{
  "d_model": 192,
  "norm": "layernorm",
  "positions": "learned",
  "qk_norm": false,
  "init_std_qkv": 0.023,
  "beta1": 0.95,
  "beta2": 0.95,
  "lr_head": 0.00817,
  "schedule": "wsd",
  "decay_fraction": 0.833,
  "decay_shape": "linear",
  "final_lr_fraction": 0.05,
  "batch_tokens": 65536,
  "seq_len": 512
}
Each number is 50 + 12 x the weight over the matrix's rms, rounded and kept within 0 to 99. Layers, rows and columns count from 0.

# layer 5 attention key, 384x192, rms 0.144, rows 137-173, columns 96-191
17 33 58 51 41 51 51 40 58 54 47 38 51 48 47 32 49 52 54 53 42 47 44 46 54 47 49 54 66 52 48 56 49 43 32 47 49 61 47 52 57 65 60 47 15 35 28 52 49 51 57 33 29 36 31 46 45 70 49 36 59 45 55 50 55 39 60 35 41 50 40 53 44 53 59 62 46 58 61 43 40 40 72 51 56 53 42 45 53 47 43 42 64 56 36 52
53 49 51 51 28 35 51 43 41 66 67 42 52 48 60 46 48 54 39 47 66 48 22 55 43 56 71 40 42 51 67 45 39 38 38 65 21 41 34 61 66 60 51 71 41 48 60 62 37 55 29 43 48 50 28 44 47 52 64 48 37 28 54 36 60 53 41 40 39 36 52 59 49 59 56 63 37 43 35 57 58 41 66 55 52 45 25 51 66 45 43 16 65 45 31 39
32 56 77 67 52 47 71 65 75 43 56 55 46 66 62 61 38 57 57 62 43 40 39 50 36 19 65 56 45 35 39 54 47 48 51 46 51 41 50 51 59 43 50 39 51 51 34 43 33 58 41 48 39 32 56 46 36 42 62 38 43 58 55 42 47 44 34 55 48 58 59 42 41 43 46 42 48 47 54 53 48 49 42 61 45 64 52 41 67 43 41 40 59 52 44 43
43 47 58 40 57 41 65 37 56 43 44 34 40 35 48 37 52 47 29 51 64 35 56 37 64 70 35 42 44 54 39 63 38 57 56 42 54 52 33 58 36 44 64 50 49 39 45 37 58 65 61 54 60 30 38 52 55 53 35 37 67 46 64 34 40 42 76 60 40 41 49 58 57 49 61 50 50 46 38 40 46 57 74 59 42 53 56 63 58 68 68 49 56 72 36 57
54 52 43 40 46 63 27 36 17 39 43 38 54 53 46 41 32 42 56 38 54 33 48 64 79 68 46 72 44 42 29 29 45 62 37 63 33 57 55 44 67 35 41 58 49 41 47 83 37 68 52 71 68 48 36 56 52 74 37 32 46 24 67 46 54 42 55 73 37 40 52 40 59 39 38 73 46 43 58 39 52 57 59 71 50 22 51 42 62 71 61 38 48 31 36 42
51 57 55 52 59 56 45 45 35 37 59 38 68 58 52 40 41 52 34 22 35 41 58 37 47 74 43 58 50 60 49 33 44 55 49 52 71 49 45 56 69 60 44 46 46 54 59 37 50 51 56 64 66 50 44 28 40 37 62 23 53 71 59 45 25 67 63 39 51 31 52 53 47 58 53 77 43 51 55 46 37 47 68 63 65 38 42 63 60 31 49 61 43 62 44 49
37 64 38 41 37 47 45 50 35 29 57 56 50 36 48 55 54 49 54 65 60 43 58 49 74 68 39 47 41 45 74 55 72 46 48 58 57 58 68 37 70 56 44 43 48 56 54 54 60 46 51 53 58 56 54 78 50 40 45 55 59 49 64 78 40 54 57 58 58 43 50 65 50 38 52 52 48 66 56 58 50 43 40 61 32 54 43 49 43 72 53 71 47 54 46 44
25 57 70 35 50 48 56 39 40 30 47 42 62 53 42 56 30 52 51 43 39 44 53 25 43 67 43 43 51 42 50 37 51 30 53 48 26 68 47 49 57 66 45 38 59 65 45 65 63 33 43 61 39 52 60 47 54 54 49 38 51 69 51 46 47 36 67 64 41 40 55 48 47 56 46 42 42 48 72 23 47 49 45 70 42 54 39 63 69 62 63 66 49 53 80 46
54 41 46 26 47 39 53 34 29 57 49 36 64 49 46 33 51 48 47 43 54 53 66 53 57 65 35 50 45 53 63 42 57 31 35 53 34 61 52 63 71 56 59 50 60 47 62 54 49 43 52 42 62 83 33 52 64 49 52 45 58 49 49 51 46 63 67 41 46 55 52 59 52 49 45 71 37 52 52 41 41 60 57 64 54 44 42 70 37 34 64 52 52 51 39 36
45 51 32 46 58 50 66 38 60 43 50 49 56 48 57 61 72 51 43 51 53 50 57 48 54 56 35 46 36 47 41 50 46 37 43 63 57 33 41 45 64 59 49 62 40 46 57 47 37 72 47 62 37 50 60 56 32 56 49 29 79 37 44 42 33 52 61 60 40 42 40 49 50 54 57 51 44 44 48 67 45 51 48 72 50 38 49 44 37 52 38 51 81 39 30 38
42 31 77 56 41 55 33 61 51 53 66 45 46 39 36 51 58 47 63 48 53 34 39 46 39 38 68 67 55 56 44 52 65 42 50 30 36 38 48 54 36 44 52 45 46 36 57 49 14 53 52 40 58 42 50 30 54 48 64 56 30 36 49 34 47 34 44 50 40 67 33 56 44 54 38 50 49 35 43 41 51 51 35 47 41 47 43 42 56 57 51 29 68 40 38 59
68 25 48 43 65 62 53 53 38 58 45 28 63 54 62 27 45 45 52 45 56 24 61 73 62 60 48 66 44 72 30 43 46 60 43 50 52 53 49 58 42 45 41 65 40 36 67 60 38 57 56 43 79 40 36 37 42 53 51 54 53 46 64 27 57 41 34 62 40 75 48 34 56 60 31 66 45 52 40 45 54 55 64 56 59 33 52 40 48 41 58 45 56 49 34 59
56 34 49 62 54 57 58 68 59 44 41 58 66 33 43 46 44 50 50 46 76 49 47 50 41 61 58 45 52 50 54 66 44 62 57 50 54 43 46 50 43 49 38 64 51 58 48 48 54 68 40 59 50 21 54 56 42 37 36 53 52 38 50 38 50 44 53 66 59 58 51 48 67 49 46 28 48 48 52 47 41 45 63 41 45 51 61 48 55 56 39 57 61 57 53 62
70 49 58 23 54 49 44 47 50 75 71 52 41 47 48 43 73 54 53 97 62 33 59 42 54 51 67 39 41 43 33 65 54 49 56 36 65 43 69 51 40 46 60 64 50 54 31 54 44 32 50 51 48 48 44 50 67 74 51 50 50 53 41 57 59 41 48 52 58 55 43 37 48 35 58 56 52 44 65 25 66 58 67 37 31 58 23 29 50 73 38 19 39 32 49 47
67 54 48 52 33 49 42 70 60 30 54 52 54 43 63 55 43 40 45 48 64 51 50 55 57 33 56 54 37 58 52 57 28 63 62 52 46 45 51 54 39 38 40 59 41 62 52 40 52 53 57 66 69 52 51 47 43 41 42 54 40 51 58 53 41 30 49 64 39 58 65 30 34 53 37 52 44 44 56 50 48 51 59 43 45 46 47 35 59 48 48 47 58 66 50 58
42 22 49 64 55 69 47 74 50 68 40 48 71 33 47 69 69 67 63 47 47 47 36 56 56 44 68 51 51 31 46 54 57 48 41 47 54 51 67 36 49 48 44 40 60 52 53 27 43 39 56 48 50 56 55 52 46 34 52 58 53 41 47 54 38 60 65 45 69 45 41 45 54 42 62 53 56 48 61 62 55 27 42 43 55 69 46 50 37 54 36 78 47 48 50 44
43 52 40 35 42 36 55 28 50 43 44 31 62 50 47 64 37 67 54 72 47 59 60 42 56 53 31 40 46 39 71 52 54 48 63 66 47 63 52 52 60 53 43 41 56 50 23 64 71 43 59 65 52 67 40 60 63 61 35 56 53 47 59 59 54 51 53 50 44 68 66 72 50 45 54 57 55 56 69 51 48 50 38 53 45 52 48 60 72 68 55 77 59 51 53 28
52 49 35 23 54 41 49 53 38 52 51 48 40 69 57 51 58 48 60 35 43 34 63 60 73 55 40 53 53 48 43 50 62 39 28 45 50 43 65 50 67 51 51 41 60 30 51 62 40 53 44 39 62 78 61 76 59 66 43 45 46 30 43 68 48 49 51 62 56 61 60 60 57 49 51 75 55 65 66 55 55 52 33 51 45 57 58 48 53 57 48 52 44 31 30 32
39 49 43 60 41 56 53 57 72 46 49 52 58 44 39 36 42 51 54 61 64 50 31 45 49 29 59 47 67 67 65 71 39 53 52 44 36 39 48 24 21 44 57 42 38 47 66 36 45 32 49 35 52 54 44 39 47 46 49 66 47 54 60 27 41 44 25 41 49 59 59 52 54 53 41 46 51 49 57 45 52 41 57 42 40 51 47 40 45 65 56 55 48 52 46 46
46 40 66 50 49 61 58 50 41 84 42 51 49 61 46 67 41 52 48 46 58 35 44 52 32 53 41 49 53 38 48 56 54 44 57 26 44 41 43 50 49 53 53 58 52 50 55 34 19 56 46 59 54 44 47 33 58 45 68 54 53 37 32 50 58 57 39 53 50 53 50 62 53 50 40 58 39 37 38 39 53 50 42 47 63 57 48 41 57 34 48 34 61 48 62 68
42 61 53 56 48 55 52 60 65 54 43 50 65 71 51 51 39 33 67 63 43 40 66 39 37 49 43 69 47 34 48 60 30 47 41 38 59 57 45 33 52 63 54 34 55 68 47 47 43 67 22 62 44 27 46 51 30 58 40 35 56 52 60 34 43 41 66 56 48 62 57 40 60 35 55 54 37 46 58 56 28 30 66 75 45 68 52 43 54 30 31 56 50 69 60 48
31 60 52 57 59 57 37 31 58 68 36 48 50 41 44 45 51 69 55 34 39 46 43 66 47 64 29 42 45 48 42 60 58 60 54 57 38 41 55 61 32 46 67 61 38 56 51 63 60 56 22 52 72 60 50 56 57 21 42 62 62 63 61 59 66 56 47 45 52 33 51 62 39 59 34 52 55 48 59 41 58 54 55 43 51 42 61 49 62 55 57 71 66 55 50 47
46 22 63 49 62 57 69 28 63 54 38 48 51 68 15 41 45 46 74 57 45 55 26 40 53 64 28 51 72 49 49 58 58 58 39 57 53 63 61 40 31 43 50 48 41 47 53 59 36 64 48 29 65 64 68 57 52 56 34 32 60 45 50 50 60 55 63 44 42 56 32 34 61 34 49 43 54 47 49 58 44 58 64 36 48 47 40 42 17 46 58 50 60 48 55 44
56 43 48 37 62 36 66 54 56 34 31 57 36 52 49 50 50 47 45 45 20 56 69 71 68 13 73 79 42 67 37 30 35 38 33 55 47 31 31 58 35 52 58 56 39 33 46 40 25 57 47 22 34 42 56 47 58 38 31 49 41 44 39 58 52 29 58 80 59 87 79 35 48 41 38 21 52 57 54 25 56 63 41 49 68 39 57 24 58 37 67 27 43 38 48 52
37 62 52 49 51 52 46 37 48 58 50 66 55 31 36 52 67 49 57 72 68 48 69 38 55 50 49 34 36 60 67 44 57 32 48 72 58 55 47 49 44 65 53 59 31 56 65 21 48 46 56 40 45 50 48 60 62 35 30 58 55 54 48 64 66 55 60 33 48 44 55 56 50 34 50 52 41 68 55 55 37 52 60 33 22 69 28 60 42 47 42 74 47 61 73 50
55 56 24 46 54 36 56 37 51 53 43 52 45 57 74 33 56 64 60 50 36 46 40 56 60 49 66 64 43 52 74 51 59 63 49 40 63 62 53 36 36 44 57 40 51 57 59 49 48 34 49 37 48 80 47 56 47 48 37 59 55 68 60 59 46 56 37 44 57 37 57 46 48 50 42 61 80 49 48 67 54 47 61 61 45 45 27 61 34 39 55 68 48 47 45 41
46 56 45 47 41 49 29 28 42 49 56 61 34 32 57 58 50 54 41 57 44 45 51 51 52 69 52 31 36 46 60 53 57 69 60 46 31 41 63 46 40 54 61 64 53 44 37 49 57 23 56 43 57 62 54 34 73 54 50 66 55 51 64 52 64 44 58 51 48 47 34 57 43 62 45 61 52 35 48 26 67 49 63 47 50 49 54 48 62 66 60 55 45 50 52 58
69 30 38 33 40 51 50 44 45 57 39 57 63 47 30 38 50 48 44 44 53 74 79 56 45 45 51 38 46 60 61 33 37 43 55 52 43 40 32 57 50 51 54 69 56 51 52 61 44 47 42 57 50 51 50 52 48 32 55 48 41 45 32 57 61 44 41 34 45 38 51 56 36 66 47 35 35 61 51 38 51 67 69 55 44 43 41 71 42 13 41 37 54 56 59 69
61 39 53 70 61 47 56 60 37 50 48 51 57 41 66 33 41 63 50 42 48 34 41 55 55 52 84 62 40 66 35 43 44 68 43 57 43 38 54 54 31 41 63 40 46 44 61 61 65 54 44 47 63 52 54 51 44 29 57 55 38 46 72 58 46 42 29 48 43 30 38 30 41 63 41 38 75 49 64 67 75 26 34 38 58 38 63 52 30 64 53 57 43 56 49 44
56 73 44 78 61 50 65 59 72 66 40 51 46 57 58 58 44 62 42 41 46 50 47 45 33 43 63 36 59 44 30 57 37 63 51 30 48 31 43 40 37 36 53 53 57 47 39 49 44 72 22 58 32 28 54 49 48 34 61 46 43 53 51 37 54 40 51 65 53 42 50 34 41 52 46 36 44 33 42 49 57 37 53 44 58 53 61 37 60 42 43 39 60 48 41 71
37 56 73 51 50 58 58 42 41 49 57 43 57 40 54 57 47 67 37 79 42 44 71 35 52 35 39 49 38 58 33 36 44 25 38 58 36 67 30 61 48 46 39 33 53 44 54 49 49 51 64 50 33 57 44 33 43 51 51 35 62 57 36 44 59 41 64 54 27 45 48 28 49 42 43 54 53 31 44 37 61 58 42 66 39 51 47 41 58 61 50 64 47 50 77 31
64 56 53 57 57 31 55 50 61 59 40 31 47 69 48 61 50 61 49 34 50 47 36 49 53 40 62 64 58 50 45 59 46 64 48 40 30 38 50 65 48 27 53 51 64 52 39 56 22 60 46 56 44 34 39 48 44 56 53 43 42 42 67 31 42 42 54 58 43 46 50 38 40 56 56 49 40 32 29 64 54 54 66 53 46 51 53 46 59 56 53 31 54 33 25 69
47 66 55 53 50 86 24 67 49 44 58 60 40 49 67 47 40 49 50 67 51 44 39 47 46 25 76 61 39 53 43 47 43 62 64 35 52 35 50 34 31 38 63 44 41 44 43 48 59 39 54 62 49 45 47 39 48 43 59 62 36 52 71 49 40 43 49 30 28 55 48 51 39 63 42 54 49 44 60 36 56 38 52 26 47 41 63 29 39 65 65 32 40 74 55 55
46 55 48 48 50 60 35 53 67 41 48 60 66 65 49 46 41 60 51 59 39 44 52 53 55 33 50 42 48 58 63 66 46 60 47 50 73 54 46 38 56 45 38 50 64 61 50 45 46 30 41 64 65 69 31 46 70 52 47 43 39 61 62 51 39 65 64 35 53 51 77 67 44 41 55 57 55 63 58 50 42 39 43 48 73 45 58 59 50 35 59 68 28 52 54 32
71 61 15 44 54 32 60 31 50 46 52 49 49 55 46 37 63 60 46 41 48 66 55 61 65 65 41 44 46 33 47 58 45 54 31 60 52 43 52 46 75 46 55 64 62 56 48 66 63 45 45 50 50 71 30 79 56 54 35 38 61 46 51 64 34 64 57 53 52 44 54 53 59 49 56 52 60 48 53 62 45 49 78 59 57 51 49 66 41 46 56 49 43 45 24 46
46 23 48 56 54 43 57 51 32 60 69 50 49 52 57 35 60 48 50 42 25 37 36 77 58 35 51 44 42 45 48 56 51 56 50 56 57 52 55 43 42 60 51 52 56 57 59 36 52 40 44 26 57 68 53 53 50 56 53 39 53 59 62 49 54 66 42 42 61 39 66 53 53 45 50 52 66 54 55 50 32 58 50 51 57 45 56 54 36 41 57 59 41 50 54 38
44 46 51 39 50 56 57 44 43 52 47 36 65 47 37 64 65 41 34 54 49 54 59 20 64 57 36 53 53 55 36 37 36 44 35 51 45 73 46 63 65 56 40 59 50 57 41 47 51 66 62 65 31 50 44 43 36 63 43 27 72 58 41 44 56 44 59 55 50 55 39 53 56 40 55 54 43 50 47 46 41 57 41 59 45 56 53 53 49 47 44 58 63 56 62 51
# layer 5 attention query, 384x192, rms 0.154, rows 138-173, columns 96-191
55 60 35 40 66 78 68 32 45 45 41 21 33 66 47 56 63 72 49 54 32 42 53 55 66 46 46 41 42 50 48 29 44 46 62 60 65 34 53 56 60 61 39 40 64 35 47 61 48 69 55 67 51 56 57 58 51 56 52 45 55 20 54 46 42 63 49 66 38 42 68 40 58 49 76 52 45 41 41 69 58 46 58 32 43 59 74 60 48 41 44 45 43 47 55 25
55 45 46 52 55 55 61 74 43 59 31 42 46 52 49 66 35 60 46 62 49 62 56 56 46 45 45 55 41 46 35 72 35 38 51 52 49 43 34 50 48 50 34 45 44 65 48 63 43 55 54 38 54 46 64 56 49 50 64 47 69 39 48 43 59 42 45 55 55 54 63 21 46 33 52 53 40 51 47 54 49 31 59 50 50 58 48 34 52 49 40 37 40 57 47 40
58 36 45 68 34 60 40 35 50 52 51 76 38 48 55 49 55 52 57 55 51 59 45 24 37 38 67 51 48 33 29 49 53 61 41 51 33 70 58 59 58 39 68 54 43 50 49 38 58 43 51 31 34 17 49 66 61 33 49 55 63 54 39 42 32 49 23 51 47 49 47 54 52 56 54 52 69 52 56 53 68 36 67 50 48 48 53 55 42 37 53 57 65 45 58 66
60 46 67 58 53 41 59 42 38 35 85 45 68 31 50 48 34 55 65 44 69 28 70 43 70 63 28 60 66 68 23 54 57 55 69 45 64 61 49 52 54 51 68 45 47 41 59 79 50 71 55 40 51 69 58 79 57 64 41 45 73 42 40 23 51 47 48 67 59 62 40 54 67 54 37 77 55 46 45 55 43 60 47 53 48 52 56 60 62 44 63 42 53 52 38 33
55 44 60 59 27 48 49 38 59 41 52 73 64 61 39 42 60 32 40 33 56 62 43 32 53 26 72 49 58 50 60 54 41 62 41 22 53 60 48 49 53 52 70 45 66 52 50 56 50 40 28 33 28 30 51 58 48 51 64 41 49 71 57 30 51 45 32 44 61 14 57 55 35 47 32 57 71 50 63 50 52 69 56 76 40 53 53 63 31 38 49 69 50 62 52 20
48 48 41 45 65 53 53 60 42 58 56 34 47 41 33 26 57 70 27 59 27 53 55 44 69 59 54 50 57 40 62 60 52 49 60 51 53 51 53 48 40 40 53 63 38 43 49 46 37 44 57 35 50 47 50 64 58 40 50 50 58 50 60 49 52 53 49 66 62 67 64 39 24 43 54 52 50 52 36 46 47 68 54 54 43 49 62 63 53 49 44 62 39 57 40 48
44 54 53 48 56 50 53 46 42 36 34 38 63 43 38 51 48 59 66 40 47 71 36 34 43 46 33 55 42 45 47 70 26 42 31 61 46 47 55 41 60 52 39 63 58 45 48 49 71 41 47 61 40 48 55 44 53 55 62 50 59 37 48 59 56 67 39 44 52 47 52 51 45 45 53 39 44 50 40 43 42 51 50 62 56 46 78 61 77 52 46 63 58 64 74 45
67 66 52 57 43 44 53 28 49 36 70 52 55 63 52 52 60 29 61 55 51 45 51 58 67 53 47 56 57 45 53 47 47 50 22 60 61 50 76 65 67 68 61 55 59 32 51 52 65 33 47 61 40 59 53 45 51 53 50 36 51 43 34 69 37 66 47 51 52 30 40 44 57 52 40 49 37 61 48 54 45 62 58 63 43 45 70 66 40 47 58 63 45 57 64 31
48 44 47 46 42 64 88 57 45 62 64 45 47 53 52 48 61 60 30 24 47 48 46 41 58 34 58 38 51 59 32 56 60 46 54 46 36 46 46 54 54 37 48 60 58 54 38 54 22 71 56 31 45 41 41 44 35 53 51 39 58 34 43 41 55 44 32 67 56 48 50 37 46 54 42 61 67 42 45 52 47 47 46 49 25 61 25 44 37 59 56 55 60 44 53 58
59 44 55 57 33 67 34 48 45 50 33 50 39 50 48 68 29 58 74 40 38 37 50 52 49 41 41 57 63 50 52 43 51 38 45 69 48 49 46 57 61 54 51 50 40 54 53 69 52 54 53 56 55 68 66 64 48 55 28 48 62 29 49 62 39 48 69 64 62 54 64 35 55 43 53 54 52 51 30 39 54 71 56 46 50 49 58 33 55 54 52 58 56 57 64 33
65 38 62 65 37 51 57 53 51 46 63 59 63 42 62 38 50 37 59 23 68 36 45 64 52 41 50 67 61 51 35 59 44 47 34 29 53 47 49 64 37 54 57 60 44 38 80 57 55 50 54 45 47 46 60 51 48 67 51 43 63 53 27 59 24 50 45 65 56 41 49 39 61 51 36 58 44 46 43 57 65 57 51 54 41 48 43 30 31 69 61 43 55 57 63 44
50 47 45 44 63 57 66 48 54 80 38 58 58 46 52 40 57 55 47 42 49 43 41 50 45 35 59 57 50 49 35 49 56 65 56 38 50 44 49 48 39 28 65 62 56 55 46 35 34 50 41 36 61 38 52 47 39 34 57 73 64 57 59 34 50 39 44 54 51 67 48 57 53 58 44 52 68 25 62 44 54 36 53 62 38 66 42 38 49 40 58 56 32 29 50 53
48 46 52 39 50 44 54 42 59 69 68 33 26 52 47 51 53 71 57 75 53 42 64 50 31 49 49 57 49 36 56 54 30 43 57 44 60 44 63 42 70 70 37 37 40 60 41 48 48 70 59 70 39 68 53 50 65 56 39 44 37 52 57 82 33 71 46 57 33 53 40 50 47 18 67 49 63 30 58 33 46 54 45 48 56 69 24 39 58 66 63 22 57 41 62 68
56 54 47 31 48 56 66 58 43 65 68 56 59 43 58 57 58 51 47 38 73 41 33 55 56 28 64 57 44 43 29 55 42 50 42 54 44 44 62 68 43 19 62 58 56 62 53 41 43 45 60 28 68 46 60 33 53 15 62 39 75 45 38 40 58 45 44 51 51 32 59 42 44 44 41 61 65 45 43 85 58 34 51 49 60 52 57 49 50 54 40 49 28 49 49 55
47 48 52 50 40 35 51 54 71 68 34 70 44 44 56 53 52 55 39 75 38 50 60 48 44 51 74 49 44 46 54 49 66 63 55 47 53 48 55 39 64 47 65 52 46 42 51 44 14 52 38 48 37 58 41 41 45 46 41 58 42 50 70 38 43 30 50 45 61 48 52 35 46 46 42 48 47 43 48 61 60 52 35 42 46 69 45 30 46 39 53 68 56 47 41 42
52 55 42 40 50 56 41 42 49 50 46 36 74 40 45 72 41 60 60 42 58 45 54 49 57 66 37 48 42 57 38 55 51 25 34 64 30 60 56 60 51 52 60 56 48 36 38 59 49 35 38 57 66 68 60 49 40 44 56 53 56 56 41 48 62 53 54 65 61 54 60 55 43 44 48 47 21 47 49 60 47 44 57 59 72 60 63 52 41 49 61 45 46 48 38 56
49 60 42 53 36 23 26 73 73 08 42 46 41 55 58 58 47 58 52 41 36 44 76 57 50 81 55 52 60 44 53 50 42 58 40 58 57 54 58 74 65 87 43 58 51 46 50 80 52 58 53 79 59 80 45 70 48 77 35 46 40 29 59 53 42 48 54 63 64 46 53 44 60 34 64 51 39 65 56 42 48 81 63 39 48 67 67 56 56 62 59 53 55 62 49 56
65 62 38 57 71 79 39 45 36 70 44 42 45 42 71 43 50 45 51 43 48 37 47 50 66 39 37 71 52 48 64 59 51 22 48 53 48 50 51 44 54 48 49 47 40 26 50 35 69 41 30 57 57 34 49 37 52 38 69 48 41 60 46 63 51 79 68 47 40 52 32 51 41 49 62 61 59 56 51 60 68 26 42 63 41 35 44 51 45 45 47 48 32 30 46 56
54 46 36 63 57 24 48 54 52 29 36 47 56 60 45 52 51 50 51 64 31 66 47 60 67 71 39 34 42 49 40 46 33 37 65 53 55 43 50 61 45 70 47 42 41 48 40 61 55 59 48 59 47 70 67 52 38 70 43 69 58 36 91 62 58 51 68 47 58 53 57 31 70 48 60 52 29 42 54 56 55 65 43 48 50 56 30 32 60 39 63 45 37 48 65 47
52 40 68 36 41 62 61 46 57 72 49 60 84 45 57 59 55 47 39 58 71 50 32 31 45 14 58 49 39 34 21 64 33 51 50 25 51 45 59 62 43 42 53 60 48 58 63 35 42 42 47 11 45 40 60 47 50 31 72 51 59 57 37 45 46 46 33 46 36 45 50 55 58 44 42 61 54 43 76 68 40 39 44 51 50 57 39 48 47 48 29 54 54 46 43 49
43 51 64 64 61 71 50 35 33 49 58 57 50 34 34 27 51 45 52 51 67 58 22 52 54 59 53 44 56 53 56 54 85 34 60 71 63 51 26 46 66 31 58 82 30 70 50 38 52 31 37 39 39 40 46 48 60 51 53 74 60 48 54 56 37 67 55 51 59 52 46 49 35 38 29 49 49 49 45 67 55 49 67 65 47 56 55 39 37 55 39 71 29 49 74 65
66 52 69 55 54 33 45 46 49 59 47 37 51 53 50 61 46 28 54 62 67 35 33 61 57 48 30 46 63 50 48 53 53 38 46 56 22 72 60 41 49 60 23 46 59 63 44 56 52 61 24 58 48 61 37 52 53 38 51 57 42 53 19 69 40 45 52 35 42 59 46 60 57 58 40 64 49 61 55 60 37 63 56 56 46 58 53 63 52 53 44 42 56 49 73 59
58 43 45 70 66 29 28 50 45 35 57 82 46 52 38 63 47 53 53 42 63 46 80 62 39 52 54 61 52 58 54 17 56 57 42 42 79 59 33 60 58 56 24 50 51 47 39 70 68 61 68 41 45 74 51 60 36 37 43 46 54 46 44 40 50 38 64 55 66 59 51 48 45 44 43 20 38 52 46 39 44 44 63 44 28 49 33 47 57 59 74 42 55 46 56 67
44 51 60 34 69 62 54 40 30 79 62 47 53 41 27 33 57 35 40 61 60 43 52 38 47 51 53 57 53 55 62 38 55 31 56 52 53 25 49 56 52 30 57 48 35 57 49 43 43 38 58 20 34 45 46 41 52 16 51 61 36 46 32 69 41 61 58 54 46 42 46 54 25 26 55 43 57 33 43 54 42 46 57 62 45 56 48 51 57 39 35 57 35 49 50 49
48 52 38 57 46 69 50 41 41 67 49 55 47 65 52 30 61 42 31 46 60 40 32 30 89 43 45 49 54 38 73 41 49 41 49 44 61 37 31 27 53 54 60 48 45 62 49 42 45 27 51 60 36 41 38 48 45 51 56 52 43 72 47 60 54 72 69 48 53 51 54 41 34 44 42 47 67 52 44 53 66 33 52 68 51 41 16 46 28 46 37 37 63 46 39 56
52 62 40 57 57 58 47 39 40 55 46 45 33 46 37 55 55 75 58 45 50 52 41 38 36 68 48 37 67 61 59 34 58 45 52 58 60 65 48 41 60 52 39 37 42 43 52 40 58 51 61 63 71 52 46 59 34 66 58 50 47 52 64 54 60 49 50 43 39 49 37 57 55 44 56 49 49 53 28 43 61 52 55 49 65 41 63 77 58 59 85 49 41 48 59 46
60 60 37 47 64 63 69 37 42 58 59 37 74 54 58 32 70 33 67 41 82 64 43 46 61 41 68 57 26 40 69 40 25 45 38 50 53 45 52 36 43 55 65 59 66 64 58 37 51 28 48 42 29 54 38 44 47 44 43 39 58 56 46 64 42 59 34 58 54 22 51 52 32 60 37 39 55 47 46 53 42 33 54 44 48 62 46 58 36 52 47 46 47 44 49 52
50 52 62 63 58 56 48 61 69 38 38 53 42 37 66 45 39 64 29 43 60 47 45 65 60 51 58 54 53 48 58 50 67 55 57 49 47 56 54 39 55 32 43 67 48 53 56 49 46 49 49 71 46 67 39 47 63 75 55 57 50 59 27 27 54 26 41 33 47 56 53 29 52 58 53 36 45 47 29 49 64 29 48 44 52 30 88 49 36 53 57 43 49 47 64 40
39 53 42 58 54 42 60 56 48 45 51 51 52 47 59 41 55 53 20 55 47 51 36 50 49 50 52 28 54 35 59 72 53 41 58 59 49 44 33 64 53 41 26 59 68 69 34 52 40 56 47 53 55 46 47 43 47 46 68 60 46 65 60 43 52 53 56 38 53 65 50 41 62 39 54 38 52 54 66 68 52 44 51 57 46 49 36 37 54 60 45 41 46 35 38 62
53 48 61 53 45 51 55 52 40 48 50 67 74 39 49 61 51 55 59 56 58 58 44 43 72 77 35 41 57 49 49 71 62 50 42 54 39 46 49 62 68 24 42 49 52 38 44 64 48 55 61 48 37 40 61 39 44 41 52 39 59 40 40 30 51 36 37 57 57 50 40 37 43 45 47 42 44 39 18 64 65 44 36 55 56 33 72 52 61 59 47 45 64 54 73 43
46 60 44 60 46 43 48 53 59 41 56 55 41 60 57 74 52 58 54 38 30 51 39 44 69 42 61 46 60 42 37 40 47 46 38 56 42 58 43 60 62 55 63 38 44 55 30 57 42 49 47 66 52 36 56 56 49 63 52 55 47 46 61 38 53 53 65 43 59 54 57 48 55 48 47 65 62 62 53 53 47 44 48 60 51 50 44 52 49 38 47 50 75 61 28 31
54 44 49 54 49 65 34 65 46 54 63 54 29 37 50 53 57 41 47 53 63 73 58 30 43 32 59 61 41 49 54 58 60 57 82 40 61 61 62 43 56 46 42 44 43 46 69 54 55 63 64 25 62 50 48 46 44 56 49 43 55 54 56 54 68 35 39 27 54 36 40 54 44 55 49 60 66 61 39 71 60 41 26 41 48 25 68 54 45 53 60 53 35 65 43 46
57 44 56 47 35 38 21 46 51 74 58 54 63 63 35 56 45 35 49 45 50 70 42 41 45 37 51 62 55 29 55 42 60 55 43 42 62 72 43 54 47 58 48 31 53 30 54 51 35 32 45 52 48 54 65 16 45 41 67 60 44 76 36 44 58 70 47 41 51 40 61 57 48 45 44 50 46 47 53 60 54 50 46 59 49 43 45 48 52 59 53 57 35 60 45 53
54 53 51 45 36 56 72 35 39 64 76 52 37 42 54 34 53 40 46 45 62 24 72 34 52 45 74 44 54 50 57 45 59 53 37 40 49 66 58 53 49 56 57 54 63 67 36 28 39 46 45 40 53 41 35 66 56 44 48 45 51 52 33 49 45 52 38 54 44 39 39 60 44 56 46 54 63 56 60 59 37 43 63 49 48 53 50 65 38 51 35 45 45 38 22 68
58 54 58 64 67 42 45 51 51 40 32 63 56 49 64 58 37 45 66 43 42 40 40 66 43 40 51 57 37 52 44 45 56 45 45 56 54 55 53 55 49 58 46 49 50 44 79 51 46 58 59 51 50 43 47 56 68 60 63 61 56 61 31 51 39 54 41 45 59 43 44 44 53 60 45 53 39 48 49 49 64 28 73 44 51 45 40 36 42 48 54 43 58 52 68 63
54 53 63 42 31 51 74 42 58 54 42 63 46 32 45 72 69 31 51 49 41 56 36 37 47 63 60 51 34 54 32 48 49 61 29 42 41 56 69 59 55 39 58 41 61 42 47 53 49 63 53 45 41 41 60 56 47 54 37 52 51 45 54 29 34 39 43 53 42 60 41 65 52 55 47 61 62 56 57 41 47 50 40 59 46 38 43 50 49 43 43 61 69 46 56 40